Weights of a small GPT-style language model, trained from scratch on English Wikipedia.
Architecture: LayerNorm before each block, rotary positions, biases, untied embeddings, normalized queries and keys, attention and MLP in parallel.
Each number is 500 + 50 x the weight over its row's rms, rounded and kept within 0 to 999. Layers, rows and columns count from 0. Numbers have three digits each. The size before them is the row's rms in percent of the matrix's.

# layer 5 attention output (transposed), 768x768, rms 0.0817, rows 631-639, columns 96-191
102:562548479470458477519535455439513568517461521533422542479598516532463537523504446505455446507412557599512365453467478525529471475576442453430518499533508512527512508485436496489598485389462564471576412433569470456553526519529522551467482444562520476516466519443537489527521459477498522566
093:412580392461531570504597466426445537543508502442415531506444441563528476482525472541538478555525605434540450460496476439515473469487524619592541431552476437471548540583512462484519530478458540534484397516542473515525487480470522526480523522492499476505528603493451477553528569441466434484
100:491484567530538522528479623438513487544493536507537533527512510520476483555462538525467392527515513492442531529529514500522546487494459548488558567441469543530519341478533479477473533523546566540519481542559500494538576484439585442368591488534502518485569518506548483498431455404365501449
101:519443574512624586554579434470573530500501571473496536489552529531476521524551481484444430620521472504523559556632502495495503538487439549503478435475498541482443546512510440458499484384465513458562479447482482445410494453473587529518440503405454552404433542442488540453547493432508516546
099:395502503430482518515456442511501588532423542507486501565562666519522521532455527522527555496477496537498506516550590542500636504492506491522442545535573410524502492508532452478473454476566584550452485503423533538494469510541482474438496520620550433535397584512526511490567555424468498594
104:500491504465547508548486596427430566422473499528621482480531508519516526482557465578503491538452571484527432498443478477540418556559528519510515527495509503414498522571486514524454594515486591408499564564620463488507412435521525539522509456540533417521476501492403475536414503562521479538
101:510537533584561467538568528545497405399524536427510440470564442422491525493499504462474480521556513504520412540512451550437554512574446519481550507521544508430431474477508436479535584461500461559486568516396494505509534543441427468551523569512500487471398454611542545477465471540508478522
101:521498471637515557471546429445451581593474447503432477533604551569504408514543502568462528502433399555522488525508601506486473515472506551466496431457456530470518444430508508481567488490455487444559477470490561449458473489465541479489511462549446591497550576429476486384493551547461537578
098:636448528352559545572549473449461516451407452512581478512411531538533474490500541475536483480537514364503528523473570495425453542534523510531449521553432553502482380527517476435423353545514582458476548543428484451475552481496549460563489504540490526498453499533438597522545524489498600480
# layer 5 attention value, 768x768, rms 0.123, rows 632-639, columns 96-191
087:444480501580605538589481499535515472536509456479481590510540581512600513547498583399503535443534527516465525464513513472421494591546560395551483473484519517576486469494507524506515458518451456427518491537429586429477523506499547508519503520396549453499460512414532521520526531548568503455
101:494516518494640521533525517574583459411519488557399479516468476553481397515587585496472505529557531514497450469569553547441484471468606564424533532438519558490528486555509504485537519577467511521526593462517541502524517525555550541519452458501508518395441470538583496474480407611603562522
100:475614492498490439560460472509455519466589400475447516570447562512466537430455552393503491507481587467487550458550478452420363475516492454490518516619610395493522471471503480530552492483498522533585507495566499484515621425531549505535456489470499517534591477460567524555542523580505495495
097:475385518522427540509498511495520497455558496571485545447485490444473453422501481474473520476458384475615499596573517484486470561483464598552497435450415543520450508536482556426533426468501538456543545445584494468403492528568414511552536515453452392459519502428512491516465511485455427521
096:473546414473604499491512532465508537417424501415477487460477570481460451396545501487403493475447512540499454564478465540516538511462495567451506402525544541500471607518569524604455495437549461565524610507446602473536489494602407495475553547524481478523496614504476455564436491546516509482
093:518497471474560496431413517554483505476494479514456468447501586530506539464555471440539491390554518522543468554508563494538456487356459457363501471463612545458504509524513515572444536515488474514566534569530534603558566461491551547353486485517532556617548502477522419524445495441529538546
101:469524450410561451485457448513598394455465463481449568470449503458431484491454521490505494568406437528519474559576540481560459571546535513456406495487551473506502509527604499564593514468531617547464491483468534501516487507519447562517475480496522458496530509472514534385431600570432505474
100:533585470520458510474472503490548461383436526453494454537575515385534554496529442483534600505497543535500553447510532511546514471537509564496569510572491470440382568461487413483501456440538522530507591446516434458632550484506498550419481414535448499494568445573605486469460525483524464497
# layer 5 attention query, 768x768, rms 0.0854, rows 640-703, columns 96-191
130:594492417496459521481402472510462469507470534499483499481566465464516456462556505505566470422457473486495561544514441407619484467515511470470499429515434430552516490480479516347486628579463455499574509523456488475504514461472569612613510485497580478511499554558462448536439445494472619546
093:411490457526583519551564508529583528496380471426532508485512511532498508449525455526467532508509489470487570464465464568448536576480539510475502446482481566512488476546445608516461478413558413525507537484451525488461485523464540480526493443469501409446452543535499535570503563503515533506
088:551581511472475385421428468572465383471510514520474559544499556539610550458456377488523496510553491479453586398485517545500569530499537525473465491551506400576485485517539504450496463626406380474562526449479445414513469546403507463489402484501527616539582553546478512507619566504531498508
088:588489497512530463443441549462475494548507464505508480403576541415521467435449441544582606498531527421472457558489477524548542529515492491605516597490479581398570463421446508524441528520579530537562566531496474407431467526529524507460569489524391413517428560530543450463605443503480545491
084:521553460512551302459490452584508425410501534462532431414474515403565548517428393457486541489514510494557514410472542509494500487474476464526401447492503536442537546555414596461619534463555399483528464473505499493441488508499437344527495518496544486497478530517645495529498545476530487587
087:475375433490501551462440525403455517472589491555486414520538576510419472574555511536556600398477511496592517559520468577462528559538514498436592459473479528395528477478507499508535523462442453527483460530451449425405622465518524470528552387471456481568397456476518504475519527529515486543
090:550622516515466497514457526446470539557568471517463516479505435442486480504496622460510588470533390547458512535559484461447506413519443447481522532493522550471495461477529448366643512459462593557455481531462518462470495480459517567440554562529459508368466510503508507451551560532511518440
086:571547458532462505445551521423408451472454500478384542410533468493480560422461526390409524534400519493505465513571480494553577484451555536460464462496452455508521407528544547537520634543489513496483573387501551485377475566416553487538548488567498489503435465465480453481465478510575554515
085:463477465599449556517611497453553514367463575571521546494471479447459568471337400424457459457466479495554449474438536525307501428414478526500456491526412491482436532516519545532454392557518522517478497454532440496458451508481502579418440494507446618396525501486449602524366492535415491415
088:482503494460484524465546576507497518535557487563521498549516570497482492507535469402470565499535493391424548459489543550546494506514481495499571521521520494532580472486484572536470436588478460490534443493412509589486496490516474549572534432453601588488420573458608506545413600524470493542
088:561472502472487475546487504446578525510498506499566464587468565483511531544567543488570550479521524440495471432453412549534509522569529470548526575446523427599589497503421460498518356582519477434541490531484465489543500527535488408588503453503520528516439469495616533496493514559499546465
088:409551565522521484542512543508558479534440492486496421547546527555544476418485468579556486497511545449481535462517558500547461485560559397486406535446555561458463588461569463454542486368555563461498569592492518435587494457558515479462593468506534479502409523482548496445555533459471481510
094:577549497404492496569519662537481540525410528501523520544503588467515486500571468455419472467495586600430527485533404426564524458561507495475546515425489598516531500458416499425468548411474545466535583477510548547476487499469442460517554530473448514492579514549545437506485453526454554550
090:553386418424475519508429438490398477492488522519455501475534562555550513511460548402583449417505499477566482483483435472500515511495565506520571514523523398420533522494496463376501546431419534463565573459496501467510506487588482452521447452527524475553503517546480462506560539428511563489
096:520490498445545532549558464493516507435486529524500495453487579521630492375431520431507553518459616473450513454562589459416569467479437454536438493554463467463439520518506470547436539530530484459462481435503509502484541514476536514468485539450547547486507498537499519452530487508536473534
094:490409432509535451531453455492393451462469344508460490474488473495506541486433570486554403600490501554462516593541528457516409516509535555504439583550447408417542501496510540450486542602492447454432452536428492484401529486511561507484563488522383491536399460552493464417509505523559534476
101:511443491428501513582402393614410503571470579445530516470492492473647491557492548511527615498467543519558529496510522454468457528533537581432494587467549456526494385499436421516466445454508547458540497513632537459489597500506442476428444573547499587474476520556538483384507556499567478587
098:370530657476459524524496489537498469474526494549449512550460537506389477455508540422508557434495433427492504518403550416538545460534438582481560409456607525493534413568449506551427491356490528540522527511473497463471524455566408494506532595555549546444543452481548559488402495410411519483
094:442543409493432520460581512495553554541521582481564517522510442491451563503580443537440488473457470569560499409436515573470404560523523514503565589527503512499557534509591549598516492578505470420568439504468427535481454414475587512572500514510418461472534492454452480481574475497400564441
091:379515512415517530508540465507534477444484513539474490540543401477525571468489498577447478423526515476518468538464351537436564437472520490543548599469460484546532608543476480594484535487505545454517486543476474493529589542355512546480507478430535526530557492461524488431462515473472527446
094:502467586479512520507547424527496596545489554464552607495446451482477590550484560408480496481583499497435511522468509452501426534505473479669425569540493503539428523432571532583513522508532550546483516492525472514508510548461473568494509494461508575406512497490540510567367447549508617520
097:600539506569411569506533448475548518524409515464531434551509524558531496468524515500515498523489526555345504490381409522538531510493500384532480477538500485543453494459485490554479501565525397457518557461523458535519487477551403495477519410504521534575522424494512500463535489531473452449
094:531475466454514427526527543478576484444379516522536506460496436400520512480506445496587428469541444518514533492466518522555493507402547521486475512432455474468572508547425477539481489416501546456434482594586568499541542463533450469485598481531620542500508515652466447516506560576507534405
096:508528513578419481472530441567437374514520495501466576542531432467490493493452471581518531526461487437478472386454538487453534457427578552549540496585516569536468448479479479443468394591499565537522505434461498504477490527594489549564523596508435517478505542509574527486516552493512520420
099:460465474519499491463474421444578518541571627521504492447519532543494514503591418460475434475439528549511438500386487426520433556497456418579437473398514530511475490593509503500481470555433601451422517513534538559452476530551476551553454456487503524638472480511400487422459523523524506488
095:508542619498540395480486515507545491509485553531555441467532575532479560516510488474584527526484466562509559442511558476519573615489434493633485482578553552590521526443488622467409483474550478518569499475549475512472535451582372510471364471518520512436356473469555502493545594492533553474
096:415459507444521472550448608453591599490543486580549468482617519580532504561535511458490591644543477495522506455471544505521514458501536547506561477523473424411476537448543318445457462415577526448531500497455545503448539487486569423545572541479489495415461492488559502438450521489359493505
092:515450523425532546536603480483509588570487500370516462432544586497553460574523489462461536566466542478553545541516498421519476469412578547518489451508531454437502484496400449622488578540484392508549549572454500513506502531418561583495503485449620469534518542557478517555490470647518517446
092:528450482587586567443462439466566512508536568558458561454500434529467579491554560540467493574582542393513456579451462501388451481415450533420486536576570501383488491507464441493555596527437530556467509491610523491516493506534451560487442522444451500557485427545444519563553492533542410525
095:452567446492565505587519498462584499521453467418444443510513542564511514534412584456582508525488484525533528486497491581377534451527522574515440450535494485583447543383521513558479627357535388523401538517463560603533500544574516393480469449470414418414429482434488478564508506491539511457
097:557482524510403531414421525444402488482456439546510474471484433462467543546510533538577496440441542499506460610502487486480462511441512521500477549530422514440521480420465512477508523532447414498473486481420535542467545427560507473429479523491503558463507488455481505509549508486421515612
097:557486473559478510562485523552425492483526385524453507535592549601437402507452565533510476504492535475430462463586530483506553538429496510490498457529511574470466512541557516392542463461483489487569463533419523497494493614471452502535516518402495558468535523530422519489541461553475455538
097:401446567523489471548440507604464545472546554527539500490561424498603506466521447428389523592465555500597456487491594409474452552483458571562473507533517521471475544468519495557502499443565493463497549505508469506543559479469442430514519510540608547452489469507464465443524474562452524569
097:459563427544447452500509460529490522565513549598384431498518438367533412516499596525545520507495526638426448570534480587453527444478553454503444523459499457538488495492510541426479480440563460433551577453504581525512530480484502519507612494525512513533495549504579540419458571536480435489
096:619523476506542578455405456553610486481430461574591493553475413493530477578498528478505465642522429468469410412527468526509552548420468502430509518563396489464525468518562523439522500385523580664464628571461546496580525505550457556534498488502600508526480461452536473535480543426530514464
095:437500325430467406526438510522584508503483535489464551434489502410458489482489450555538439539536390487499405498506488466500474528557497525397452514480484476486555602495484558575471510468496542578472555478542548401599495546459559544494608454604487531552531530442524420466533513536569454547
092:352472518368509485613496514489469519410399481463464477553454476479499529543549554485523516519400478462445415491502563500522462538539465464490484424586563526487520584557535564444488474488544546499435499436540432493529464526443557539460406525513380462452404519519503447436570521367441519366
098:424483510358471559485513420484523318515446551576524492422561502467542555511492487543483557425417496505402537474447466454537461530520531425543503587476494553497465488426541500379482509538471505493497505569488577546454423635453492532654480613550483478491510599538524526461526458480484566507
098:469412592570442455512556498442472504467514537449480544505489567533488482502520449495536645491521491434431453558487493634456393492406533520558521518516479486507475567431465465538491505367512574498416502543486635456478532507371529421577453562481473472548526498504415503490505497500487517520
092:471544512450597433408540423449525394503514496504516436512463456467514565581463413542550558525551422446480489503531494528439486584509533610529421536517481507511444340461517533464501581502536348403433511494577518439444476535519492459477451462467466513526497538496541596553534465605541457470
097:537492539500543513551523593474465504507554497498487565540558523401510476551514500625490542498414547587449451537527533528439419532493490468446512531503339498449496551426522536514526585563501453503470555477485461554495601487463526575531544496467515507498509489529573506515584473428516513565
096:477433470539586458472515519504542478560432509496379495438503565405445564546524539503517502546476561418520481528532511590513493494558484529462481589542636489484521544572483505468466501510490615464441558519476612530501540513478542444510581453521553432492524474436527414479464473534512526536
095:450459453469517521517511491555435510543480569589556516526582432410500592507481491450493463507512472450477539535492496433471474403464489457505436472459578414449523430445578448420477518522506480466481481547549494443478454459376606453520498475467506445489552503465498455499484504529465457465
094:622592492601411527529415424450552458514530476490565444466533520499494441447394458466418552505437568532618565627422516466468500460558490470465409379513528488472526512561446485534356505489588442547486427490481473397511562488560404466551633468428541495454614548443427457508438526613505521532
094:489530547409507443536524488495479451437487450461502551462451487424449495524516442610404534458420493468554528438464558485515574595513478584523428424474512517528511560553449339523443470484653577491547457437472558411498503624633483465493499550475516520543586511518499500468521426465440438524
096:475599531557498505518446493413472512419527467531527479412370571483500500466479589605493535481459471457507506566485647527445503527494534561447461540482518513483620456519528537429484506553487504492457458505529587521509481555466600461482554479353455471456596513461513450556439501495419522562
095:558600452505471573525512527466506493442429580462547507510490608451540519458499458422468460559461499555515551488532588542559556511529512557523426401405570600473438517531441523496556491397428403472625464450488462590482441516465567552571481554527483486468538471473495439502554529602519574542
091:423500519515460467510489412589510443453467503566541577536457458460546566436556506466511462501456467604511500508555481516565504495493472419496480477451506566507495580570533538517425478477376606520558452491511464546527486497460589617495476470578459507389543480512507498479523509421554502464
099:469501496552501493430499545436482591515436503533623390540513484548559468449457607524580464528411479525453359549488525490456488515543517541443477484558491410472518459439500456480623555567528508488472416512571498506483502546444530481514415518461563490511522429500497448438609540475490449410
095:532463399568496494410510472433492489579500564537503493615548441470541562436446473528584546579450499594378549465473561388577575509406447486388494495478539506487482508486508456594546525583417493547543567562454518444460468517500460583452474450470464457513599471547526514472456508483456459592
096:509398570444532544446489516455473455460482567524524503392560398568544391534528425416468496535575476516561464505446523449539463435428529567448605548540473549470405555543545491487438454609509519549462596520487484445432482598537548565489443483518512477520528541583528508428467516495573397540
096:462424466484488528465648521436490577495495418604423516489478523504535587387620502508546472526491514559589602499539536423510563605497572586482409446376407446488505474484508497475471511548526412486536520465504440487497491537478403534466481561516537526543551519499563558425524535484510521473
095:432431502551435540547492371506512435502445467497439416460555556506567575473527516384497477506537560481411522539445493480475515505514402490443441598508453464483468455427458468345552474512445527462492418386405454489476516423513549388465482575404518604471539457537526495512448659439513495484
094:554530563476570540501516486423542432546618510609546472514461488396490556536450530545524618473512511455539487571518422614605510515500410531457429521500502452539462455524521443478510453492466431458511585532462453482491523445604524473468502500466490503528464454420476499500519515547501537478
095:477349504402525522499484526392548466528474434399425540566574520429510495580546450548482556472536491359466527441541559490492467459483525505447521492539520539397563504475566505535454432420547429490507470501502494553554493506588409511489513559513516509495440443547515494452459526416518410583
095:567489461380483475435413488494419570568396553476476562462399560502504362381501528571508477558487376420511482485539535545488466512532528522554529537457449431525571533565552570479569526489420538447510542504445447498501467505551464544464516471557446443440463530482506496510529556572530474547
094:476565537464505611527458547440529532452515531556493463472515444499547476524511560473533640477533450549470561547498446499422460523497417500583593443571417391495448564512464390498487547498562496508447444455580434536491550584531451479495458487456479534519518553533484503570497490474538472465
095:502507452469561525512523449528512424498431485480496471478466565520495553422462455448512464469474440452465597463503477489543559427467517443456611497449436573583547441522514534527473444499423434442505543557532562445443478471534512469524556499497539440458575414435550504414465488498491460490
095:454567486480535532396500496521442526520580532399478455487539595429568492402415602503561471498502508504467586556537580477541482424498507436427487459478467394518490510461432473478498494310419492485458463508480465487579485527542476509458553443508681474516497510412477522505559368523519544525
096:512418621484478472513560413524398473504511540568401503489484441439481461503573508501423549442485562526494534474539565455522502515488455500489456470489584484542471476456511454455514476461539501500485479494641668435495468569508504476472471536456387482508572542503415462513491450592450417398
094:471551549590479523537551484460514529487423481545449495439509490471553501474500520477540401454503470502546478495567508511543476537451473497366493592417524504359375487462456520496502561505463545444535496556450481487478529477485478518665509416561439477531466480514548485548500596400536569548
094:496399557449512491475424525539577503453508445524566469593554447463490529510497449567519627629505588605583534556476631445570496556520507489557463505441389513504576506464531456507435544505476471568568546463451615508567530575477589519438393514526467428458518565558449452527543468514473536479
094:504421532496521545505529517465412451515521539473479498536376614425517590433475531466549500524596571511517470500514435439448588459509483529538509486556474476502554529497525492419477458454485472469522497431566534530574480519575446476523543527496478409535486457452536524476445532415524582501
096:533433461451544467469491475489450536556470514510462483473448495556532512517537347526531536547590548478436502473523487480444482519484488492535510539436453474591581407488440580503488597438497521551451591459581484628509626485469470524456524514444601533574419474466521531502559516463539496482
# layer 5 attention key, 768x768, rms 0.0859, rows 640-703, columns 96-191
106:574532492539454582533538521513556498585484529460523440491444485510529457513460559491554542526474535468449550505603406525444564412576422385482598481550557449444459532438489597474525559459537498505518568516508502509553441535481475542543571480526447520465566531448491504521457429482463551473
105:514574557537504520504455504483529495468566523571568506518601527458527459425442448427489509517576425560531563489545456539549491438599509430477494499576562562477450531481532539599503499576598543506526570437515519506513431487543471513500397481561526549562514521453477553524519356506487474451
100:539515563588498521504468583537540644575497501491525521502432504503480502511458469461497494501519490439416464519454470518415502458481554525509554461487513570470592490506427537479483600488465490469460555473485489481539389496515414574475537517547450508486479509525474486489459478555545553362
086:447530570549502619528551407485546543450545480473485551545435536530411497505389472476569506469505425496557510530495597595507477504560584515516501481559605553465588556548545479455514426588463594503537543378517552503466465424513517509494539478560478501520435472457403498564462469487490486580
087:629397583509555607526453375499510402418559538468570472556543550461567452450522528484625474459582437513610483452539476545477582409395520508553513461492538503562670521561431476502429552552466507413526545489496399546597533515564596530438543513506479497445489491495435526601524513550552503531
088:538452534449547408478543507476506488550373539484409504463497457397468623495511520535501483475534564593583540495377491546604535622475522423525528486494505501448496479531467444470478570490545547495470457535566528499517497559466450482553571512418482463398540499489521444465458512472434581459
087:527457482510431508484511537514581435430415434529515526533362513557512545474469390508538470502494452442491532552537573468471366482450491479555441472473435493509501488488516549538554538491500549521504394541582473548517494493520509480527484476530449554534505473547537573491534551514515452503
084:519518570462508544550537504428491474464518531454586512485450550546479570478506532574514597506556487419507476522502477491484537479563542566481532444465533525540534580569570558455570448444460551418417514562493484576485497458412560555501532558521447485506612532533429500523503501477485479492
085:561479516446551605514517478522579471469497470483519437611447456478606476563333514537496518507506521444364461456475467418519475423483486481537410513473491497492512464510512528514403451469563376489501453408539513466517465495481541484518499547454456485575376465451518432649502616513540464516
083:458435449481554460466556498373532489536507482571533538364556476431470445595595461467507501535510502503488467597563458540432568590446457522512454506459611515481493522541520616485465519418499485540627570572485467522496536474560473562497536528468456489498516490432484440472435371416507472476
085:443443534486442459489487438505479520494457431550480521501454580499542539565551555472522493453408358466616504540490541518494481547442491440566504540534521471552500518480512604550434580486483532558489439521521514498464467509484407508457497520476393525438468489498487519459482473546551516558
087:524393529593469552447527549565431580436537504465511517633492454490523510469447435512490462562457409503545502533505619460411489466551507618490582497502503401510459580556576547533462634536463506512463429504460570488473416541517494487475494466592568432491470432580474474466493488535502518495
092:501564507397488432424531441415487456594450481520457497464495367596518449583502423442378471447476401479543436502456464516618419665420528394452433464503541600495511558526543518546460511598425494426488461414484520523534621515487508445434576431506531434490425418551477558448513533524529498565
084:435490568545478527511560569487498496446542476501529457577434633581511538415520539461521497478413518473521441644472444423471477473550564510466500470507485580480525431569477520477515589490499479501465425518469417477472339432485502567500548418491491440521550370513371513507453505494515512437
094:512583510603534516476495547488474483483573522461547518588488532505469491413557472535457553593478597541499456493510551480460521448553495528493516515463512550562505521498523531404420461419480510531455449519492497552543485473470602618526616510505497437511543518506434491491493458393535423512
087:497463506487554471516462510510592518512472445386500505530555554435378478525468508471496465485495485495439535445552530515499544599507448491494548543465533490551487378499393536541513393407556580482556544482541456514476597462516465406472519570450484483536525431458573512530448536444513525503
098:534540532358411552511467437443518431457537505486501466541473509552506494530441507512526465394507428453664512498576502512485519553557536438503466602565579498556410505515524469559480548541457526470453484456505451500468517434511539556489590480510456563452429531485526462467480432466585399552
100:477471495438507494481549464422510475493455498497419482531477492460582398596546486478410500546495524439438571479470464461489532576510513505454512557510559557469501463485500619483394422522549557472490439502529492506492584540463467484491509535452482522547531540523535481484510539634490507524
096:430499437541409496439453573359483479492510488504377588499516463491489563439604549512495419449391509541586458538466524439559485450504495484461526524523507560530553518571427497387432490493474567524478416467498459525523426481518568493535437538495486569548514430466441492408501457552476539504
099:513530371418546519390529454518493504553518316548435486465508533481468469469498385450473470488462514516469463449416413485414499416452541493507472517458460577531482576543510482476438624495516460451506532513532539619554483468408526510471473535448540431446461467501450484449522473444557515465
098:430543541387538449502507528484458579518544464575485510522488529538493603601451512484479470576585433457508552501485527555514457558451476599461548584514417492451519523545458485504510449498557508469481589504481470576491556487461552578469464548549529524456419470501505432502430518478529613451
100:511546459586481495513533528517569459548489517508514417579528564501447451514439566516423455467486529594478537502508438437485493519402636399484500494537404512496489491531522564548431447446546478392567517487471524416439492469517441430448465488419550425475448453503528540490515514510526434528
103:502504591524462552524517466490484531451440552571514542507590441441522528444626404452566522483588461578571589436474529444471457467416565391495457454481465531453531455539508581566456438538486493504507527522532491529513504491477549465446541513554517586570455547565418430534498454461443461403
102:414520533495448494523505475495471561459502485493512480497406573569479457483468461463583529532441493448560493477430514519449520557522402488524606484487485490502501496409588477480550452524507475410554491474486533508556395582524499447395448582482508508464480530561417541485510514562435391567
103:530479550519549471596454436478500452478507498525510459617503537592453550575522498483463484425521501507443444401365468552446500497530494478531460480395539548509490542456514561428551408575586494537421553549573517479461598552552511499426505556552504451510408498497435421472485586480575383471
102:522610576451498491458517532468474509446531481382491582417514539405581584525548492473481490458446564457491562478452478485572567570467531432427399569559553489530538514565460553447495475486479413476491472376530564473431609441560401469382388521447506517474460524514565535407553471481474514576
103:495527401467410571590456590432538579547494489548541461492599458419552516422561617481537455583421484444540489558565497452516484492538423457460570555479556446501443407467486471437505501442551513503385480490503435513545472465498566453500615507497504491416444499505448420412537480483428443494
100:472618456461502426511533540555483531516514472448542465585453583622505494472589491505458582524416518541484519563507518523431480472361563506485530518494559514550531480484450540547453517533476480557466407459414466580501471489415676516432476510443448509530488552577445482539452459544539554566
093:547494509482487489465448479582477489509509501561516450582493500494559447497492404479433574536538473448533509522458518477443538409506454492567499546495476555534541508448485409488532583436505537530406545468558527523420393581500559493458432499558456530576543509501450405533454409490546392573
101:492530483472496421520560567403531416542496459485493515497430442417444501495527601539555460527419474463550442536534484503468527550487519490488381521522456575497524460508507517563466559509541473528526545567526608516512462538523529444409525518499483492512506663442560540539483576495510512440
102:555469458595428428480514545523447488497501500459491442472543518536458509517543635506611358494543545512407523514574411524477506491424472555430537560490444463481559458470471512494514536506495510473545526500525429505504524367479504452458555470346553515491501497472425530481463504511532504489
100:548448439625474471506422471463411543504524437568463490573527529547523476528517587488439536492503566461379515469383487474393438461580485384450516410521419517492526497445456512536527473411472434499504468541479445520484443524488548518551528490409461560359447552495494547479425523516403465535
105:477421458528446434481505468556467547546502597517448506415516415452499509436564532504389441410461421586655526547411514531481529603525509543522573483553566447554555513603599560541483459525560525506441476448526522502481500512503506471530526461567432430502367524431551495440491483519551495554
102:393565471441558537526493485412555563483462520455479447540536462479510463478536524622502450455501529456528551483492547460477505488411552583491409581519606452445475468458461570464501478468512474489497529521578554516510480504530462544385498511366463528502503466462462430490412479477466474482
101:573514448483631580513487481520575429507360492552504472544467539527528489415559468458505504495509469493457494497503481421419454604589478532442574486516416472494600464543497452500619434411526500480525553429605485551495484556532452575471580531565554495547462590566508584487529434477450392498
100:386550500453541447474576560412428468509567465508491571488547506470477467537555382511591580595508492454496335462474390506504439515595486491498403478416532426520519561522566511468560551495442498491437497514488539552477469539500534494548489577557527407498467522417493475508528522487491406549
100:491412476500459582544507419427506534500467503516539466493474514520513582494517492466517529450448532428506390501590445504519531500495550464450475502478482484445512649483379544523493347530500459582585542429694530427559539408491549592457454546411457548459461438495471505430473546505439513394
105:489546516459507561414512456545505456431518515528543362533587486528464564459482491582441518479567562579434481436471377510582465521492463584451474509508496593499483556550554551533478457600495541568482530499422553499314511541456550390498434579454491545489526519517548437538594440434480507482
099:459493588569590460442551527428477526477528578491598501522562463514634429622466597395483511464550555484580438530430469484398463466527541557524538572502474489525465572492534493520547470477479569475444456619511485508549504528500553528559481621487474563489520539553505451439447502578617440448
102:556561532498603489489534518417473375454465484529453471571400470477513529492401475501553516474538565554506514390516540449599593501451503411545528538481574475519444448442632536519385468490603471475442508455480537493601517556461498505393509487543488519493427509491548472562427517657510389400
097:475563496535563470542564378500494564471483486527505572459596549543568523552427428446532495438536526472478467415556509512391464456547512420582463493452487518571474522533416529475537537416396440502555493450492450530497603531472435493413580406451477474531519555527493485589536446515509588519
099:490453521511584590443514531477431532392531444474449544543518544456565511464541361444492527561550549500350561483538426496508436474451452537421447507437557545523566550469523451521547520530484445466481536555569527519548548416497617487538459550624575487509525462499417536434422556494495365502
105:475530549439579547457465592569507484512540522509443467551559379465553498501467498451502531511471537530522525560472523485433496388522511513506462531529466458519526512463530503557492500509603454410550433534603469394455507462495556447507515449516495556525547435563528467479548454522508542405
098:473502493477505482526467589510533580530507536471536486470528520422495544569479492455418517547537525500554525555426578423491558465521452517460495473464509528467518495475593398455428564564632508482500504537496534397425531503436481640570452521468491424516469487490465402527466584495458473501
096:548520413450500447424467536470420497545465469490633449513500451522532422516535512456535512534474532473448557517498529548548491484490473662514444500492434460491440524580586506540525474524521549509500545545450513474491405528496551522427564538490507537404509500525573511480444440481500517449
100:511409457454435509474506495526475536399482453484546475561562578485527508481458543467529517416596495566525624527547476456460470546506467473535504463589471507447497374452493498432501510563517417545580517473557557508502473413433483464530602535406507526478489449499441502490460549543395489535
101:539416530573509520562435534455525562485387558537475513484536625522574515466595469534496545433504464578547464455487445493534585547466529612451454487443418486479443537514459519435400547402413537554600514485458528554462481569538525499545466562462494511410536454496490490477470544483390561456
096:458485482439467583532529488421528494502490517495470457522463505510432601460499505480437456453486555535484527556582495553512442553516484610486478430474454532591539521454528481463477472481449467487496455534472411471429432513458578505563544519493514628466547491496549543444576564435455500548
104:468501557515455527475453461522429508488583454509552563524428521444543357506508611506572556465509560495461535416431505426490529452568530570490401544483486569523452441412468438478565473481545429530478560460450437452530498419476486449478527479520561558510506466513466467593628464551468467487
104:568384453440511554448533495548494465444506443449581478503540471601522524509495571522449493585479429481476590468499454452499568534513507503473492499536535574378444523466576505451472482425535502483362460563513440552470474621445508542582516460466537588518466465478519527442510535445463426508
101:581471508440504554473482485586521541615447485579503427534476513550477482476482453543536551562530628554537542515533468490437441520460485494549505456549504449511454483457466406534414460533471540513372484459537435478478511564400374515444470516592507568528529614583426552479504497432525464488
102:536480484492547445431519510394539554584529421524509492439530523537547454454513529495479442516473491586570589503481485523502489606513481529454514450509574519514499508492454437527555531500467489465537546559415373491447543538422388479444467454557445471501463544502641391518665437606443536409
102:538541492555548519504571531408569460498414445466457348544521561542527489427425546441475572516578540489493569589517561430456489476572511607487444538483502537518460457397472499360512541527530504583476557524442533524578482529524482519542461477461453484510525437441481412542485499350555496502
102:543478610511562461541548524509520398532544402555546461465545486466502557485435522462517496493444479482397472576536470461603472541496484515506542482579549521486434472504579487493481538554447426601439554508446487500509487509534481536558518457315480480473522532411512504583584469537486490428
102:447416435460495424392448483377501554541497493430456505429544361522578494568573521468457455446557471449399419469508502545529417431497456454462427476519550509438452582531527515515512481427524494478423487500448430538486549578467483634443553447477522420549518477554484471558466583514514414479
095:522519454347563536641445481370444512485455581487519532525498497629471471420567442535504514580487506484476466537494385551553507447484507474594435514446492483413563515544544545577605573449480503539422613427514457528526468493534525479513463509569560454477517515517435521504557445560473462555
097:498509503513510524523539533524518567598526540477500388423491527450544570537534485431503524448494484643498608523615535408374439431547497572517450437551506461509448413500432358447499472405474410546490520535533442412512454510517458451571351430598687505485488521501485439488489427497598444495
103:531608518420566481489483501488410580446484563582574494480534459515472473552527498485477456540409450601400563567501518520531427488494448380517475582525406513482542425463509592391564478535510479550550425538398498413477484523508641472495489502512600524531539539438443482440510502570537398416
102:471638529519438456465508439440503542398542517533569463513489463477525532431451441517444539520523497490395490432497459485515522446541618424550546489554568524510483440486485535432450554458409480441472463518546567496489409460486578497535576468482572462431401447475496557407464440502436416523
098:429468423418417443463542491464417553404580482478489595528629542646448573544501575525501501577428527475613517484499504537456461553552414481522430452424465543474503493522561555512512594417555486535525487474473530456501464475531488532428525476498489527475504492504551458542527575494556428539
100:478611559595518500512532500464516390522527557566534551475475517439445455545543526394472541454503454540461551547545531478560433546455604429450360501424611579461432425478463572489502544520515448370520551516459568555498536462454467445559509508454478547460504438483513482548527463521602586489
099:511517486384479516519500515451412506485471442428535505564467476472534457518442520477457566531442485509471613470555606502521560555429479539477491523578445461494569499446491494497526508609506400563510597450514487511496584496476453470298495491539552440512520544510437480443532504564388543576
099:467429504584521460565480469468427535527524488457518527476408532532541415478491496539452492535467547431486484511429538533434538633583586558492370467543557450553407567472452623330450503491469474456526430458468488486499569558467478444444509449515464372488415532435493543499470431550611618417
101:497443561485493575496468395566510467461603526569528516493479531528436574521427434518440492444532486549487581562503526494474529561558488516445552519540463477484508464544530574525419658409432480559562360471545489498490500477484470524485541502566464581535485447561562509434545621522551555484